{"n_layer": 22, "n_kv_head": 4, "head_dim": 64, "norm_eps": 1e-05, "qk_norm": false, "bias": "none", "tie_embeddings": false, "parallel_block": false, "init_std_qkv": 0.0312, "init_std_o": 0.00471, "schedule": "wsd", "final_lr_fraction": 0.0}
Each number is 128 + 24 x the weight over its row's rms, rounded and kept within 0 to 255. Layers, rows and columns count from 0. Numbers have three digits each. The size before them is the row's rms in percent of the matrix's.

# down: layer 15 MLP down (transposed), 704x256, rms 0.114, rows 579-596, columns 0-255
# gate: layer 15 MLP gate, 704x256, rms 0.114, rows 580-597, columns 0-255
# up: layer 15 MLP up, 704x256, rms 0.119, rows 580-597, columns 0-255
down579 095:117133097147142146113162162102093148146113108098105106103107135124113092097149125138130158136082129157116126116117090106142107128111089130142153124122145131145123118150139113091125179162132128129100124149140136090126099142138110105117120176112144147138182077138117098157119129124125126076118108118104159113127111136140100122147082122101121102106142131090102157109111128090156133130137160109085140166105144131138087148135122098128127103139200121147110109139130134103152121135107134116133119206206162063104129120094122154123135186120137115162134099102150126151176120135110135104133144119101113151149138116106107128156088156092138130115109160115119128168154133171149139088150161115075115149129194120128130145140153153105122115113147111098125144149104121149144079096124116
gate580 099:105128099105120117128137119076156153075088157125124161136087089140139132132141149121085128145149130140130147123106145158145123116100114118119110077114163134123101146108150105123171135101195139136148165095117126119138150084113119118130141105108121104123079063161142144097112168079120121075150133108108157127148103172098139114126139163121138134126107146091134112130116117085167148107136137128167117127127103087150116120110151142133198100117159152104105145114120101079103171112124124132100110095110147178125139113144125110130140133131131118136110116121113135155136136117121129118120085110068143134164137143156094072136148074140125142110143134120145163111140125158121125164145174122100143150152162178122150110111126144081151159106115148116158156139151105099102116087130139
up580 100:134110178096121120144121107131161172126139139139143073104156143122092093119153108139101166142068113185143148140133123130136154092152112113139146142128112102129102135113168131107129126133119076126127119122139139131111130177149147154122119119115162178107152065113118119122168125177165106114172102134113096136154108080113119138156137134113123141132122125128105162097184124127066120119098113119076143054083141150102141117124116159139129130119109081104106136112100105142161079131150138119118130112121121090158156130126137136119114127099104125167154113150117123123140121141117159104120175177174144093126104123117126128151113147159114085094136125128082093142111151169154162104093114144135131147139122094152129090144151140124141129107136141104133149140121128105105129135072101
down580 104:118126104128130094120094165169115128129120098145112107128087109137130091165125131149116154128124101114118099037166120118133173104173119105124107139108152097144112136122133126135167126128128113109135133096168141161104148147125123115121145126117121156105102127076148122072090134121137101141191150128159152142142148148126108158103158093122181191130165147106148141100115131194108106113125149118115148133125136142113138106113141083107109099109188099099137118099115107139130138106096116159101126127127116151152121121118111094092112092148151123177143121172161141086138121117163123097138133121114112099153167135144132101123153136145146138115153184147132157087121128101147151147112124119098130134175119162115178126138154115106161117154152110192144153113133119140110139142129112
gate581 096:124091120168137135118061142138120138100112130121127120138139116090114150139110133158136129105086133132096126139148141113107088115107105158161090120143124132147127096097112158155125147148120103149156120155152115083161100131128157134166093161099135199116135153117123134106174139139140135121107124119131151131097110156140122139111119155121140119107115137078123102118093102163108088138100134082111169157123117152111085127127110107156100117141109148151142156109137162109156156083104136127141095144092126131179121133140164150127145128156125184117129110137118175094155155165121184100107087150117122160086137169109126101125134109176154133089111098136095179153157114134152101118073151121095146145149092130149099146148146148111133126120173124107165097136150136133127121158131175
up581 090:117128138115092130132149133163110133110140136173098065143160130133171168127135155131129128100186095129179153112151134091112141097138126110124100136114151128138118110114105089125132122134161122153128137113130115148173150099107085095091135166160095143140114118108123076125153110123131133133150071123134159082121135117147085128113131162132103107117143160138133134092158135123144118154139117105113124138078199180088136132143127116159109091130120157140095155135115123089156146131096153119130143102081105118123101107197134108136126169107104144123081187119142125154096140101132166101134124117150145121141146145115123110140164104148147142098124160130125097155167127172158087100114119129135140156115117149145112143117123130170076105108141133168134109125140138162142093127152096
down581 100:072139137124176120100132139126107111116137123109144154118151116130091118132141147126125087124089151116138159072135131165138156130085144117079145106113109137110127123154135125132136110098142138104093119129128142162111124147147098203132153083118121138116117074144115106127125153082127116143132113136106135117129152142120164115134110123128125109136113110127150165108133095115103152097106130175155129117130159103119135127135118148126125156148127101130161105141124121149137077146124156148137127148182144085138159158149118147122152148166135136118122124169169138121142124088099146148162057107105136101156156089098084100151084163106156110123114127162170101085088164142081167136110103121094145102135121111105120158086171123144133150093097173121111147082110133120097160121123090
gate582 107:133120086140094105132130146103149155089088141113130143108120111116130152132135112149094144143123143143138097105122143151136189136096141120131143163128131122137120167146132131107148117139190114113114172125128125146153129149147166148132217154136095110102098120125121117106123122126129136087099124114143109172143094139133099080133140075104116096132124139129116152138130141094106114084146113122099144133134126122154094117141144166099137115128122148140150160163081117116130116134142152113098120130180093151087142126125149103101116121106172124123094148171118128149156127107131106142118123115144113156144154142107066139091189154133121118122143137115117168102131124147121087129156089183155174135160139114100105155145121120075128179134157154090153142132106074126095066123138129
up582 103:137105131120099132139132149106116102106129104121152137148129140098172087155091121113152166175127134111143159148120138156121123123103103136167100171184140121136141141099122125146074152116117088105148164114116118151110111137139187118068093112090123126166176146122126077144162126075126132126161160099154109143113122171134154100120103134137146119101119166126130164115134133128127136117166138136142130150146167128089146149141158107127152157159152141125117135152117128143140105116122131114120115137105125121117140163096151128137089134172079124099162151115136143162146095119085164130121166119113120142164148137120157121125051122127131159081118130133108133164140140184163140149088133137145144176147120146114104124113142113109160188133117156177105121124080158107137115146139106
down582 102:168091143174137146127093111143132140149106127130111145083145119133119086138149120097123105146160137123135093147116144147172130134131106126115146128147134139092091115149131102130136155107147133143109105136124105117139127156110174131096124121096085106154108114134115132141104106142158188114111152110109138106088116121123104169114144169159091152105150125142144096082135148096146146132096150105132134082129179140112111082102109098123137111153134109136084131137128137162129141119160114118130166080111116122171171158134154132110093155099141164153127103130114131131135149109095140085121135104088117117156119135131163167183078116129137131070156151124170154176161140130076140137111130112110104135111147121155134095094110133149175109105140159124164170101089134076113101157107115
gate583 102:121164149154115135141117152108122125104104107193147115099120115093131111128129120099131161119109129162123077155084126126111130152107116180131137086145101136103122114102111130131126138091101164135123125111148103182164130089167132108119134123167107150067136125130103140129125137172144130129117109155148093136146079084161176136069132120154110114110168139114118097097134118109128132165156174103119132123116134176131137128101137110140160073145149150150131142149159106179142129095183115135146139112173156114180134127125079139109170133130127138114137099179143148149111116122115133162120127138147125084106165135110114123127128147131136161129102113090119155107112137073116120096112117146169113087114145124169152122128113138143116160137152144071140142111139105124138080116101115
up583 103:148101090135119128078130132092159084090152129108103117160136063124078145107121122142109156141109116122169134125122122143152137102132109148121117175127158088173106086151127111107108094131105138141180175139133142104143137096121123129125122148148157154110131127152179097173169108105096129174140119150124118129078122150181086153154089155129138136125105113146153116150146114127104125139116130125099097185118113126124096112168112144140122135141124111129147084118142160098137111153150162139183121188121109192112122129153121124128100110130140116123106129124079146123145134150152104120110142135162145116122086112148115108126119130083103136101161123095122098101115116095095120096126089128126129166134145110138135171115131150151095113127172103118109132136117136131111106201123119
down583 103:142120158136127096114152145119125140124135186150084117103077099125121151134096071110123115124100180101130117128136137153126130163149170134121150118113123133101118161168089149103137117138160196120089123132120151115121123122123089100123162142099108129144101084149101137141161141183138131168141138136138134119131118147136116147145142138138088127080103142144120122135123147115104175133127129132089136154178109096102149072162094174143147110114086129109152143125141131122118061131178169063167144105160124094140110139140114088112173124154124146103104162117115134110115155136156104138148151122101156106113118131173156188116166156098110115101126136131145106095135123134137092114113141112126128152138169167122163115124097146133149121129137121108123139083149139130122100115117145
gate584 107:161100157141136139091156132131096099145111092107102154149101136154117047153135139095136111159127156090110146112128129127151146105119086169168134121181146122115122139155139085165139148215097167142136134105121139117107142107114106123105185086109115114156124173135086139145133126092107161112151104115104123081112109135139120105089121121127120142117141132087142110117144162167101128171141127146163137100141166187110121119119109164173115128102180146115113138154122111162150150144084139118139116125149126127101121117122157142128134113133141130110132124149136160087124143131131152140140136138147105152123106130132138092149118175142145129135095116115133140084159127127151157138195123142152174160124129160140150127141117174129122134155155129111163110149134115186132138171116128
up584 100:117095158137157122175104108129147102109091120087178112136097142138132122127137088161141136137107076143142122105101101139112134128110163118135083108101121159087097194133178114146066168120136125131128166112125173108140113145125134146104147104083127071166116111124097140128069119126138105138094137115144128164150144113133120138118129133120103137140106162103114118158083107108117121139130109123140106137131168139169124096100134143087109119128146122140139152130160152155123113121118106139138160129134149156182127101176143148180125142106156122113069150109136154114144145080140108131133164120116084086121088107093134164124119094137184123120123149095113130141116132132135114139101081137103112139161146090103128122125123136141131157137134169130144114086145084142134160170102141
down584 104:121142140120109160159167088156139164059129145106098167111135097152081099113110120122136137133099123155104126150098147107114110166119087115118115104113063131146175122114127126087131135149131121135119139115137110112117138130123149132143120108159113133110156156121093134090115103152090071109140113129128159156090121192104157117135144110142128127070107093133129125142115098141127124130145149116125144165145126142142128108128137143143106155158133149132146110083130168146148115135120100128127136138111154163143143111127133110117126144132127123099130115141143134117146099121102121154111088118114116148171101115115172141133131114085111189135130116133114138106113089112154075132071133086100142082093137099122111112160146098094139138085103121142123106116140211121123202144168082
gate585 104:119172110094159121081099124150107108126134102132108201154103146097122121139083109117136113107152133112143134152139130122169127093130112097143160110120153143112139144082134127090118119104165137089126126126099137156161104114168137085132113109096123153120122124135120118136106105107120134095122142122113116152128181120143106124130096143093078125053175134145127130194127113135186107138110125091173156096101120142133127096091130139154159110125118102128139166156125169133151091093151181129106150149086117129138143106140082108104121102192139141139116108171103151107146134132114183150124077150117151127141163120161107133123098115160111146096148110110132146126122120161128114112133126117112145148144128144120162106112091130113154118104116120119124113141095107132169107152083158
up585 102:151100132146152127123148128150139154141132147092151120159145128123117137109179148131128103135145133129120128124145130156093145166138124118120153118140141121135081124132069152108083127162128162132138126107153131131124162164075131173153141181140192126153133133183124109114087109112124111161123145150163156152132115183105118116173143142107145130100197121127091120135149114164063133084123111112108138143058136143144136109131116105125129102197147145145161116090114118135125116115110140146111104098146181132129113140136133117131131129139092150093076114098153131188124103123142116138140113150113139177134062126123095150114105150114137119142122142119146129145101169112152123073144166116171109142090123108129091130126120126088112119104120155130136122100116124133099122119143104
down585 104:082176151116135123112106143137162100120100144125134084116120173119127099166123126137117127092138148154138108103120159135107112155123137108154114130149123106132147117144162134144136060113093134127133110118157113146076110158099102163163096107118110126133099137151159165082130147191140118119151115105174093151118083107164144112116123168081128109081123115121160134161169084146101105109128144122125139133147126128124118118117120112146098124176101133150147110148124135122134156109128174116137131148147136138150106142151122171160117134147129104128126083152137110143137125087125115168110142167145167128170129108115117090142112148165087136151140161098091125124140062107176131077108116120141155081138113107105156159124095094112139094116122131134140132136103110182121107139121071
gate586 096:152115168140102105126134144141146123120090124121145129117122109150100107130091104128166145114123173106085153121095133130187124127147144166086133142134118115153135132114103098073128145089100108080134115138113136127126102153120118093129128088112068164142162099094101137099120174111108157084146131167103113147137124119127150120098112098125146140168171125133087140143106128104128102116111100120119110155124129103114102087128097135119145087148179137169117122136108113136152110140146118152139104090121133122129179139090193149129150105166166193110122154117141153172130114077119136138134139155148154127120124114140112126100134133134128130110168126108142136138114124161116117123158106143129111116135129171070157146157084105145094099080123093129076108107130127086112104129088122
up586 101:109122150124133129133099180130123115185137184149151132135135098110120113122101119175162147092096155134049124156127107200142156132149143102144121140117160150138138124122107092104105088134138107129154094115140128149159106079104113098107113135142075121135158128096090131136116106132130136114156145155140094152115128085118139158139110106112098072154152103126167126151108134123105126161136133131086121149112121163127121113165140132139121133153134146174105111116097135108107157154159123158113111157094176123168112139132156153128129142151158123132098149143111139164109101134116154145129193147163114131100115139093095145160147117104118140138119154113122162118086158134154157091101123123141105131115106119139194129152100106176102153140127124135109124146147171129157083113118149
down586 104:080120131119140153122123144131135102138143144108093099108128112140119094143140114142104112125148151135096146160129125145129153076089127160147140129093166113073146109116123077126148083111134149083130138137127117138158114135099118096116039144126134141118147135094140108136166143097149115118112103115097108129092136065128160118180170124125158128147110131126169164112154088144140102123136106135089125128129176137151125105111153147134147136212159123146156144120123108114137129132117127100163115121126154126132149113128132098133116084121150168117142124098141101150121154125128106115117159131152177106110120091182143189138072134127158108165092107153159143133125144108142125138133144129068109103082104097104115151141124128132130156111093135144098101119155125121126085133093129
gate587 100:162169160131067126134084157126165136135098129167111131163125105110091127128086101107133135102154134114104110162147116143151114197129127090068142138134130126154109129135136115109141109133146128067169120085138135132160086129117143156108124083121145139113121109103129107077125133119100121132113122107139130121112112132134118148173132207108116089104115178166134101144125164119152128154157135119154148082116117089108093132140122120088117117096176115128129091144163156135138173083092131149113131078150114125098158194144132141095179134143120115108118127119133164148148145119139106135129114087111082120122134148099112111108145146120102120094136153168100141122104144106092110163112100103120125168128131160153138113127149150160119116160111141157129130117112122148131139136123135
up587 102:124169103122121115117102142102079098137128154110160125121138097115131132110106126084116101146085091191134150156131099149115148159154130119128151113159099120113125100096096101182103143107160101066116196135107132095141119081141147135127136115144137154139159150116142117194134153114123162146149133110088095142125118127179147129114130135123137137153125097144120129151149085128150105135128120144122115147145155135143161075137099138126104132168164099130128094102068145160178119099141141166103132133113120125158100131128144147122111127122136131080129131146128176152152134133173171128091077127106114141124160121154136126111145120122123117190105149138122136086162118092114131171110137119117099146142134119186149112142145086085124115146105147129080098118151150113129121135130133
down587 101:130137178087173161106114120152095084139142117063124109128107119120146150133164141149182130140152169067096140136144130104116086126173142154115096102105165134126105117169145154127171112128115116131136118140192152174143128126131124102119123131137143133123131147118127133131126135138137151155130101162137135118096144098104171103104178169140150111163109124093121156106135163121125118137132110182116136157129137119133132122129140111151118117143171143162160108110113162129097147119154166127139151165106111175141065126111177154146139140121145104143160110126124127101106126125131177144127142127163125100100129183162118147116119132135116191144106082121117141165101106089187153122156127135101147130166141130145145122130142137154130133120137124116131136147102144125174160173094106
gate588 098:177113143146118152135100161138127117132121088132131126113102136125096134191079149153097063163153141092116118178112118100165123099137066165108145154102130147107135120083093122135121105127138153134118141114139143115102140157111111084153145156110144115096143152118114079082152140116123123134124143119137152120147132124141104129151141096110108136116078137131155095157086134133113135158128148126165138089111125158182110096125137129107116146120104103117173128104126143121109137119139098142136097104125146140116077172109133160069169155105087138144149151128096151122107135108129123093113168112104114130148141103158123075102144124136142115143121105125136111142109125127130091172130173172107147085164169097150136151134147148127097097122142099165136107125105102106092174136128155
up588 091:185149135108116133128107151120115120121149115126124147122100127124088145133112120155103150167086069145106162123118082132125127131127054140150133147150112150119110163130119102139149081152105074112126171132148161128106130156122163116150099083099125133171113123144133105157185155152114107140126143144128121121099151137097107116131157104147115107143114100116117113190120106156120105154122107113104092160113130076096108127148183104106132154103118084108134099102088117125117113128150145113145133105138150146120127185156132127108136177104124131153129123137143149136108131097102154193113163112111114123159122115121139129122114153126113176129146143103090122157092119109129106084154161111097121116128159122136124127098145162085082134101114147110163123174090099174114103129114134
down588 096:107101128153104193102140124150103124160122146110158087125147102141112124135120115121114130114153154126165127137139160133079109152129163075091099113114145145167172104145163125157099165117124181123126112123097119115145096153153132174124131162149143185154149174086137142127101152116114167093122105118143132110150174123101124133159113133147179113142142126127126133118129161111120172089126132116120118114135178120106141110107099108112133140198165116133126132157141123156154149146134108105150150120125106115130149087107134096186111130117135103131112121137110107127145155146101162132159111138115108169120103112075113139127099107142130122138166119080101079122160169113119129087117103108135177176105115131168119082157129130148180129130170130121135115117138149147118090124141129
gate589 096:150139150111147123151142133107134131156104121148144126140142130097147157106103099110160117133138098111107143087159109140105151123098080144109117111168126142126106116129150120152132103091156142146097180133131136101091136112161147156125157128096135127090132126088105140115206104099123138135145127094105145159105105132130123129102151123114150155151118102126111061129118122095117134075168128122134101120147156120133116117119150122123156097110126116117098144126136140144125154058170119149105094134172105148141118163125125102087101155156143072100104153143166128152137141160153145103079131138121140104092092122114121126112086137150131128123150129135114099144147132163118106136115112145112158138125138202106112105172138106148164096126132181160147205149075123131142166124144140
up589 094:147121094129089132105156119083139145135143096145111110075146132141098085126121126094122106090084154144144110149138111146111120125116160092123122146132093129148114146161114169100113129112055150133140131114125088103078098127134104112125103122144146089203108133145152131128101154121132163104070121144146121088161082111143101090092120125120157107134117171121180152092141114134103116166118146120133170112146118143102166114128095146151132137110139114156134104161094137128157084119092116149122152117144108114134117153110110149133104107126155161166130132152110103088095120146117122105169132132113141076145178150126131102085100151105152132148136106132133123162135150113126144120097103103133123098172107112121156173094160148092116130129121099128126139131137178167097110119148106
down589 066:121183142125154120114141094132140124113174128135119109127132086119104104132144160111121122107129130146095169131095156152091090136112119139135159129132101143144126175107112109129128125105152135181148133116109119141138090119137110116136133147136097097119127137096138139122087136128144154101135115122089090120113179139091111109156163107125072132094103108110155153115127149117155092148138083119136112113118156103124104119122134123123123154128154171149113139155104148144108130190132148145132090106108137091178139100108094091120137072120106127142118097122128085115139105120099109149132129072102140152120128163153139171156138117134102113148125159098145126131162124130138138125158141140117100116107139127163119121128136095128159140129107113164119136125255093157124086108125162
gate590 108:139176115118182149121113144111123142144158178130128149141140169118126121094118150097141112105151135124118151076161121133108146110144131110137153132129099108116161105113107155133107113142111104131123144117135118171131119165093103155131118150137089191122066137102128131141126092131121154122174135094153153091097124122086154138149135115043112125130130111101125136113120115162183109132105118131154131131115141107105120182144074181177138101150096120131145141159118119136135141119113128159125132080116089166136142162113124106093115159124145141095114164182159128131122120130123082148140107121142118126101146164091113120151133138162110142140167107123094136143119150131114164085158146138135127128149115109142136094159181122148142094095132070157128095156139132117112143144175127
up590 109:148104084130142102100127110122140093112119115111132155123175124161172153118151158085111087122115118144136130138114169159118070099130134172147119107165148174133128103133122118152136122110156113116163111118144147132117152120167077118123129179125134119096121112141109111140116112178142085177116085112144125122152138177122142127113127132146141093115122144212110126182129168085104164140186120146137146108138121153113193112124120140096109121135136130129132119113125116155130126091141117150119149135108125109098136091122108078131164163136134109110161128125127106140109117140155166098119164055120149113142118136110121126170118130155100119132109131088136158128154124124142146118119093073109116141136162146095150169125112113162162158096158119099112158136117128124133123086134097
down590 108:142104093139089087107157164141129144113137124149126143134109119092108156103132136111121096143091087132103114126130140084169104116120110133129128136123138176120124147139142124123117140107129102137137156162092149125088155118119109103092119095113110126146115158121120107117130117131168164130151163196116134146155142094155155132112125112149179118164143137124112160134129134153132162110143170167132151138152134144093118143078114133150099112118150148121119140076163104159156096143149191099083150118111117087126117129122143125129106123136157180157116132114109187107145181138081155099108110147137183160170096139142174104172122125119131156095108121142145117082126173125152095133154140080130135141133166144123105165135103119085140123102133125141133125147099160094116124124152086
gate591 101:097119131111079167118123113104125122108103186124109115129102160127135146077117134126114110093142135161152079081130158141121123132156133153149136103171115126086132141131162136134173171105137122149121124106170145148090095124126103113139137135146127147135127157118150159126122132147145075136158114138114111106158102126132115127140106129107112133086139143130123156134101134183115077122131143086089098122127149150119156166120091122103096139128100132075149134145114132123101099167173128161115166104129130174102143120175109119131127104136154141121083114111146176125080091135108094090145123166132147064133135157110157101117105164119134099176137136143137152141106129123141168064129147128157093123094122145067167164172106135128129121104099127125132126101116122128102135115124130
up591 100:113149124144144122146148118129122144128103107148112124141178183135115141133166148198185117107139136094107102165128163123136104133171131091096102131116149124137154125137087158092131107171155158140136119129116123102147111122115138102145078126135164160100171105135127136159120156143123119178120147122160173168117137125096119155137135107145108091131139192130152154131113090116116089140111144122102156098134084102142123126126136120120126124140138144127113129135100113107135148148141121137164133175137147135147122097153167179091079111150117111126135163145114112134120134136142079137146081110116123122116124132165096122120121091138097142141099191094111066153117109122135160093124140118090150146107098066112127117099125120134132145107072135114115121140164062125144140101114138
down591 098:124121147088147090114118115179164108134171141114141111168114160126103144121125163119108145135110092125088128132117114098161125134175112112172099139118124121136125126143136126154097146134137135105130123117112167105129136070106127128092130098103149130160131167085089136161106154134129150075135087142149131096136137139100128112118144099132172136154152141141131122180136146089140118157113156175106086169120134118150086088132186128137152137117142116142097123161069112156142153125128117091155147126110112130167089143092124092120171111137121112144126128121162145148102144175099132179118146097126127169150099132141113095128134096115174132115163118074160121121116144143125120156148131132153160158133109161124108133137150136162169141136093104115140139107123161113090151191120152
gate592 101:120110114099140150119129114149106120122139123088140161117139143098140151158136095126165149114107127152107098151124108124116145138155178118166117107171115091125126125144130109176110124136073136110117179142107119128132080115137141134153184153086099121082106113137084171173122139145088136155111129164114128126137142157139113145093118112148105118122116105169139118100160095186110084109146084168127145153117104128135134123122157135171127133144111106147140114141129151122142150085119105136131126119128103088121147096081159071166137123115130171150151127112139079156101084129140161144140142104149118118148137137171140097171184148168125155094119145099147095162143110131115148086088157133122160140147085122130119124128174091149103149120097148127151128142139150152143144148118157
up592 099:139128110154091135125162105129145112079123104163099126133161162142140112142155084105151142094108147154171147108124114161118127131102143126131129118124117239110137165119078084160120125125098148138106150102118126081121149144144086128124156119136120126145142079171163064144117128110106092127138094092143123154142103120128152095120174140116135128146104142154145135155122082095125134146088117119146120166102143105133088112132115118145129116126151146111136118111087127104131107116133132115161120155141117167140198106140078161140142122129133112126138120165112155168141120141133108122100143144133116116074146137092114167102118132175107105142127136123130131121145121145132174103125107171106118129153151204144110164128088118140112154105111120124136144123137140133118132069137126
down592 101:173132113115131134189080144109129088122140096158129146120161133091176115130181115121132160112100090125114094127116111137111139121107088126140157146152122143134120132078120151149148094137109121112123163121094155124108116134133137167125187152133121134086038129090110167123087188118098162121118174093160139097135109146100125120118116140115146109100076128115103118156136122160117123133171141076107177097135136182137133154099152121136173119163082170145124110151143116140107170110101145144141099144117074138122125115145119103136097114092120116145139133121108144177138118156097109109129110129147142140114146134131140097159150133121140128099141158101125158158131140140159140112159126106130159134163140108105089119149142137096128107118113144146136096105116147110131110157144142
gate593 102:124111099185119089097162104128106132084063169178114142089106104104148159085118116170109125112120125120163129134143123135138157082153104154113138121144138131140144139172145097124131153140136098148128136132142145122148075133081142157114071078163108131105122127109138100140132142184145117118128096157143151125134103119102097158120174113094159122145119057064123094114145128117107131110138118100174109129092151114107134157136148117123114124135142135159098115154127140138158167133127135127123101123134131093142128126123129070170127124153121114119137136137131109136138163095109083141121130116139146138134142148137114121126123129137154124112138118131146193047169160112108157118135132124105139130160137122116144119124166143149109115177180159165109106108100130166119111132140135
up593 108:114141148103180147112113107121185151117143107086100132120099166160120114140144156137108164117097132142118111122123102128127125143120188082120145127119098103087129138105128154134152127118081080066127117173131141129130109135121118124169122112131109178089092183154105105125142152134143180101126107157178085116159129100131137143124150101130155134143163132105145111128106105135117106130148117084148160152127128140126132141052149121137137126137092063113135119095148161076117148130106112138108119101109108160103145117133130159078155128143156070162116118111134128122122159154138149121162115130125145104107135157140078129100109113063103148129153106094114130122125140150151105131125109122121119126107122096114186161138165122148147121148155143128163108133138135099117102115117145
down593 106:125121081162095142162075130151164122131135155116111130118114147130155135121080106142112113104146104115136125109150123095176123125124144152101133166138141169161137142129117148114144124092110137124126118177195126095111118127077130129140120147111118076101096138124130130123118142163121156153132132135140126146117143132159109162099132116139120156130130158135159129139138108131127131129148118131121141157150137124137114161147098116086089144104128165114145165094077121135072141163117145111099124143097160165131063119124143128100130160141149132126173109095139179131119134083125176178116147105188125136130175128101156144117145156156081108118169107134102161112083148101099155165138139124127144188121120105111113124192130089122171110129156138130143137148102131123169131146156138
gate594 097:088110160102111133129154158140152139152108114134119098131144145125147129121082137157207164147127122152144128102117118142131130139134100165135129140182128115125151129125135069156158140125138150156107111121150157118135156113129121115104183102123142158112100074082111147110106143148117128131115113083132125104180101128148124133099119127116078128089145089127152125115147098097131109157110139128139085130066132147111093129120133138151130151099127069095137118145124165153130115135167181124089151120138126141121162100105115148126072154134140134125154143085158119129128089128116118104127099117146120117129109102151135178140118158112126081132136115159104130133121102181124083135120121188137166174086153141160130112148098099108100126097104077139149098130135105145106096143138114
up594 099:115139159128155158125122118091136137162140125121149127166105133154153138110116134091112089131128129116123136122122073105101145151163118130128137114104169116136119133122086106159085099140109112136133139134137136085189125140146124134133132121125117104108099130111146126105140144086084137137162124111092087121107156139116155139114127106098071115098141096115166109090121142163143149124141154108139093154123157143169144115128116131111150129137194113107122161151110151161136164129150158137149134176144149120135109141132126135145159128100101112111107118138128145116137130100144161177155142125147107149091119131096148096071083094136162147196131092116152158126111159134106172148079180108114158124148164126115142123136164146158159138114093104138172132119066090111149067119131120
down594 107:132123127171128123132126125126199122095125107140115117129141093184107069150090118126111134149142123103163132153117135155128123124092113113103118104121159091154174119107134129115101132112114102149134148088073144122099120122109146137120076133088113140114140120119081080133109129122143119134124079145122150151124107142142108120142107121134120153125166076116145105057135165115122133155116134133135142080149153133128120097136129121129105102092168132126116103149129128076133106103137124114193185170157143096126084171130107057125108099122149114114133119123111149089134137134154082099122110135113120121124115108130122119114117135142092149200107115133135093130139080108151102137143170124173123143127134107140083117140139134116100085122135119129152156166130137113127172123172134
gate595 094:124104079092143101128112130119093105122108115139108144142107138116141119169114145105139133143096120140134139140146146099126146128088158149117139123125130155153144151077094151165130094115161127140133120146093153163160138113092132127127142150174115155107120082126106133087151133139171071137134138114101145140130161130115126113120154121116143104183139075092132137122068126151120155124127109148136146083149091094141147102109094098128136166125120117158156180144161133141136148145131130087139153131117119147106036115112103115144140148106116130147121131123173154100119144112082163191146123124115173110119188126169139163080157127155149103131144094145120099121148123160101138148181121146107104142118142115146157125129117127163095145117093118143137116169147095130151138135099131
up595 094:180096093120138190163106142128122079093133076148129128129109174140122165139150172131130141105130072115123132123157119120116150099154109126130084132086140117083138097137128120160082126120115123096136142157138178141085121149118133094122118127140172114130146121134102124116088117128184100133179141151073095141127146125133099150137130111130113120112105117130107128115117079115127120138136132140114158085152187127088134146106104101122138183145146186118117123141103128127140099104131117082107128129107161166118142105142115133101153083109161101108144165112116125084137136142131135131076123117113120106094100147153144116154093128141120186152126150077090106104101138128157142127131140134150085148119139173122133119092132069132103145130114145121116158144101125117111102137131131
down595 097:091094076142117100153155131135102120167159108153121114187130122113136135118105159162114111135145153104137166108133099158147093129083131157108149083158103110142088157110123128153156105135142119121121162134124136109186129116125100124104123152130116148116135105117137089151182120133102093146155103102150136125101120101112089091125177082138109116146196078088149103116102155151129117095133141128119136135154117072128132127145153131144083104102121126144163179153121129140124134107101129102127171104115131178073100122100131165173123126105073145149101136102127158149141128145093143101099124131118141115135170128132115153101119079115124146130121100136145138144151132140079096113152070130124160128130131136140149117145139146124130162109130122143140143180130097129139085125110146
gate596 098:111118133163126131135169137104132128149103145116135114140088154116117168113160088148140130150119120099113123153123205111145115120179102150120158141078125153125135137123113123145105135135111144158121108094137131121077113157156158150094148100121118130130152109152130167118125153147133135088107135106109075153149088086119116101142102087117142130150190130088099149150147126131101108113138113133111134130159126110072071132127131144124127139134128106123151136122103130109133149180107075131174129083106115136109101165093108111122082140171145152120135163111144130112138123107140133149106127105142105152134111084158087047144151085110116118125145115108152137119130123118157123160129129133159088175108129126055122124160171133133158141161168124174122117147133151131131114126129147
up596 101:112149103104146133148116129141129113165136176145108125151116115139160118109108127159148143139167105169133062102193120141134103117162100114156134124161116147102071113163158114122182117099144130130108118132127098174169103107128137114100147089120145116165116109134139129104116145101132126141169104145092135113101083193099110157101115161148167149127065107112158105116122116160145127141169108127145144151111171133134111112140156134137108143140130132116100138120126142171107142123105195159171119139144122147163149143150145122120125130087116143129160148110099137157152119148088155116161141137123159123100092098137145129136105150151086101123096128169137136126130107150130116141140061107102148123128126153120135117129112140098097153086150199138113132131114151140122127128076130
down596 100:141099143154149128124100125114144094160104135105150120156158121112121151151132163109113112156134101165115084124133121149154124133135094153155146135169175109098152186158109108137129119112117111111151102062113136115112133132152109127135108105130066117136125084136085137107131133154159116110092104114130162123133127145119125144112102183085123108123139126121102143098127105094113092161130125096158153105076118138123103127150131134162132085142139140154137134114146105127068136162119130154108106089169112122108136122125123138122090125109156153119122069101152096110116085151099127167185165133062118127129125162154137088111134140102083094101133105103153085077119106103112129121170139156133139151104126152124136141123121157108169134134168174120157137121139165128136105158138135
gate597 097:127129143115130110089118110113106132153111113129134072096165101112099143135135146159158134135123161123132169114123108126140145116132133113103120124176131141150107131113150142120137112080128131118070153103107146144064119111100157154109133116122109124074133158104141152105119120095144162095109095115069116109149131127113131119094165119091116152183120118158126113102177098133130122073175122125113094133130143126120114102145146123085141136112101142136143167112080202102104108118148113126121121135166092114087176112156121106114105090092156164114149126112097122150078133106145080143128097162125141110101122127164131170095102101159130139090186095107132166152129104101137147090088141127142120119125105127095116111141131109131112145156101125135148142106129116103153134139096131
up597 103:154159119190136103124178124152122153130134128114101158090138143096126132113141091162140134134138080124150081105118121128160164125118120125074126113113198107133114148202130098162121125103144118125128108106150143142164135132132097162144157130131098114101109108144129143100141126132128123117134153128106125134103099112143154133116105136078152154097094129075151151116138103143115115141098150098121093109115144107164147124135090101154166109148146133139110104117122116144119086141126109092179113123173128101097150135087114110147138167080132098095135148142089162140128142150143101082130119130149137100112128133092115136107113130130102124135127127113094091154102100127107184119186149107098134128103114136146135102148104159088127135150123125167116122164169100183159157105084127